config.toml
head_dim = 32
d_mlp = 384
norm_eps = 1e-05
positions = "rope"
rope_fraction = 0.5
bias = "none"
tie_embeddings = false
parallel_block = false
init_std_o = 0.0184
lr_head = 0.0109
seq_len = 1024
doc_mask = true
train_tokens = 128700000
Each number is 128 + 24 x the weight over the matrix's rms, rounded and kept within 0 to 255. Layers, rows and columns count from 0.

# layer 4 attention key, 96x96, rms 0.117, rows 57-95, columns 0-47
[[141 149 125 156 160 118 143 156 104 136 142 120 136 131 171 106 108 146 132 116 121 126 145 136  88 146 122 100 130 129 127 146 129 135 104 111  97 128 134 105  83 132 132 167 102 110 122 105]
 [ 76 101 136 144 153 155 101 100 137 154 129 149 112 150 135 107 148 131 137 155 131 136 174 151 158 137 139 151 115 132 115 117 136 150 143 186 101 127  89  92 131 119  96 117 113 155 132 192]
 [ 93 109 172 140 134 135 132 121 137 119 128 144 121 179 143 108 110 113 120 103 126 139 116 137 129 110 140 124 146 154 149 133 141  93 120 174  97 114 165 107 144 150 132  99 130 164 152 114]
 [142 105  87 142 114 121 129 140 147 140 136 125 127 125 149 111 110 151 137 132 127  95 167 132 130 147 104 134 122 149 106 139  99 166 134 123 108 141 132 119  92 113 136 148 126 121 122 121]
 [138  91 115 208 123 105 124  88 133  93 141 130 149 107 118 133 143 132 105 145 100 121  94  99 122 109 148 135 165 125 142 116 107 128 108 187 148 142 113 132 120 131 121  81 141 139 143 182]
 [137  98 105 151 145 122 130 119 134 107 128 135 108 119 109 140 158 122 137 133 125  91 155 111 114 132 144 153 135 140 149 128 125 174 115 146 129 132 139 151 111 126 108  80 114 151 119 176]
 [144 126 145 146 120 109 144 161  76 123 131 109 133 105 114 160 141 133 117 128 123 119 114  98 132 134 150  82 121 120 121 135 135 109 106 120 120 137 105 154  95 155 127 139 124  85 161 128]
 [154 164 159 102 162 157 126 120 173 143 152 158  83 137 149  79 140 132 140 120 167 175 167  99  86 118 118 126 139 110 115 134 112 142 120 160  61 143  76  76 138  91  88 108 104 150 130 141]
 [ 78 118 127  97  96 113  51 165 105 104  95 105 129  73 147 103  81 151 117 121 111  75  84 109 155 188 167 107 127 186 144 144 143 130 147  72 147 130 148 161 140 152 144 169 125  88 166 132]
 [ 42  43  91 141  67 112  41 173  70  75  30  98 130  57 118 123 119 138  89 109 103  68  74 114 187 198 219  68 144 136 173 135 146 144 163 103 152 124 193 182 122 192 168 167 134  63 176 121]
 [108  88 102 164 106 129 123 135  88 122  93  98 148 135  95 150 147 107 153 109 122 108 118 137 145 114 162 100 132 124 136 127 110 122 159 116 164 116 165 167 103 139 142 131 159 126 125 111]
 [128 122 146 132 142 139 133 109 153 139 115 134 129 153 108  96 149 122 152 117 127 136 138 136 120 103 126 132 136 120 113 114  90 141 112 161 131 137 123 133 109 108 120 121 139 147  90 133]
 [213 233 192  99 192 136 214  73 200 174 242 161 122 205 157  98 144 107 163 165 137 178 200 128  54  52  27 216 125 123  59  99 114 117  73 172  94 132  54  71 144  60  74  67 106 188  72 141]
 [207 221 190  94 188 144 216  74 184 170 243 165 147 203 145 103 136 108 140 153 139 168 191 125  76  67  35 205 121 122  56 105 122 111  92 156 105 125  68  80 144  55  85  85 117 182  80 143]
 [144 131 117 111 140 119 135 137 127 123 162 135 115 113 133 137 133 138 117 158 117 130 124 128 116 118 107 150 130 128 115 127 139  99 123 112 135 128 123 124 144 118 132 115 113 152 152 105]
 [137 109 107 106 136 119 126 141 109 104 138 127  95 109 139 160 137 120 117 171 125 111 130 130 124 132 128 137 126 137 127 141 142 105 137 120 140 123 128 119 145 136 140 104 126 131 158 102]
 [ 68  71  54 171  50 107  64 193  32  94  21  46 185  49 107 209  62 130 110 104 120  59  64 119 189 199 200  39 126 146 218 152 146 142 182  42 187  56 213 175  88 215 190 183 173  54 179 111]
 [101 109 133 115 132 145 121 130 147 126  87 158 105 141 114  88 144 147 141  88 144 142 133 112 148 136 155 123 131 108 127 121  90 166 137 151 101 152 110 151 125 119 100 132 112 124 105 159]
 [124 133 152 137 136 135 132 125 142 146 133 165  95 135 133 110 187 141 128 133 132 151 138 137 105 153 125 144 131 103 117 101 117 139  99 179 112 179 130 110 129  96  95 123 103 143  93 172]
 [124 133 136 129 121 122 131 123 102 110 148  98 127 116 163 154 119 143 122 124 114 108 118 135 122 132 104 132 132 127 145 133 136 106 143 129 128 126 104 118 116 120 100 121 130 132 144 136]
 [136 140 113  99 130 143 135 123 126 107 125 116 126 126 127 151 114 130 138 110 131 132 119 116 131 126 113 122 133 120 130 145 105 120 134 125 128 123  99 136 125 107 104 138 142 130 143 142]
 [112 130 144 141 119  99 130 126 100 137 127 118 119 116 147 120 146 142 125 139 110 153 139 126 131 112 141 111 120 136 128 100 153 106 119 146 118 140 148 132 130 154 124 109 112 133 122 106]
 [140 119 140 127 141 117 125  98 127 126 142  93 123 135 121 125 105 103 122 147 127 121 102 130 121  98 105 133 128 127 120 125 139 115 117 134 140 108 105 147 110 138 146 109 152 116 164 100]
 [128 111 136 113  97 123 120 133 138 119 147 114 156 134 125 106 127 115 114 126 148 103 104 124 126 133 117 148 148 139 125 129 133 143 137 119 135 115 127 155 122 117 124 105 141 123 130 124]
 [107 122 150 124 121 109 151 114 138 132 126 124 104 142 149 121 112 129 136 137 128 142 154 120 133 120 157 117 120 128 131 121 123 114 137 123 127  95 136 153 123 158 121 104 139 145 135 111]
 [132 142 143 147  97 119 147 144 111 116 132 120 132 126 146 141 107 142 125 128 107 118 138 129 126 130 119 143 123 130 119 135 161 105 132  95 114 112 114 128 131 129 132 126 141 138 137 106]
 [157 126  94 122 122 126 114 151 128 112 148 161 137 112 117 143 147 137  94 118 116 128 130 150 133 132 134 136 119 127 126 124 115 147 103 132 115 142 123 110 129 110 156 151 119 125 128 143]
 [120 138 145 122 127 117 131 110 146 136 116 138 100 121 153 134 119 146 140 136 127 134 136 130 133 143 144 118 120 118 150 129 108 119 123 136 114 129 126 126 129 127 121 136 122 133 138 137]
 [137 146 132 130 118 122 128 120 130 140 119 144 117 113 132 139 140 137 128 131 122 135 121 142 128 147 132 128 120 116 137 117 131 120 109 141 114 134 132 123 134 121 127 133 116 117 134 132]
 [147 132 126 108 140 135 135 116 119 105 134 123 117 110 141 161 115 139 133 127 110 129 119 126 126 125 113 127 112 121 138 144 126 107 130 122 115 129  98 110 126 114 112 142 135 129 145 138]
 [109 139 143 116 122 131 119 125 117 125 120 139 123 112 136 119 114 153 153 118 127 130 134 101 119 125 116 121 131 126 127 128 127 128 154 116 138 124 113 107 136 124 113 119 120 121 109 131]
 [129 123 135 141 115 121 121 111 163 140 123 113 115 139 120 112 119 104 120 123 152 113  96 134 127 143 123 144 149 113 135 129 118 148 107 148 118 130 113 162 116 115 121 122 128 120 155 126]
 [119 106 135 113 106 127 114 142 112 121 130 111 132 134 117 122 141 127 113 104 145 130 104 130 129 141 126 129 156 127 116 112 118 154 141 149 130 127 114 156 112 119  96 116 126 123 128 139]
 [126 130 119 118 159 150 122 128 160 148 116 136 126 149 115 134 120 132 158 130 142 132 145 139 136 147 143 119 122 121 146 153  99 129 141 123 130 123 152 121 144 131 122 141 119 155 122 144]
 [139 107 132 140 128 126 115 139 114 119 150 128 143 121 113 121 133 118 107 143 118 111 114 136 116 123 114 140 130 136 113 115 147 134 124 132 130 133 134 116 120 126 148 132 121 124 126 116]
 [146 127 125 111 116 117 134 120 133 109 149 147 123 119 139 124 100 145 127 122 120 141 146 120 138 106 136 135 118 124 130 135 133 112 131  86 121 104 116 138 133 131 159 123 136 129 126  98]
 [135 136 116 138 145 137 133 139 129 130 119 131 134 139 126 130 126 126 127 133 114 134 147 124 130 113 135 125 118 133 126 136 128 118 132 117 140 127 134 117 133 139 144 141 141 141 132 130]
 [104 110 135 116 125 143 113 147 100 124 139  90 153 135 114 123 121 128 149 118 136 119 118 118 127 118 115 119 148 139 108 120 141 127 150 128 143 122 124 142 129 127 110  92 121 136 116 126]
 [102 119 126 132 115 126 116 137 127 144 108 125 135 144 115 108 139 128 133 114 154 135 120 138 142 152 125 136 158 135 124 125 123 173 137 150 124 146 136 147 134 124 110 112 115 121 112 142]]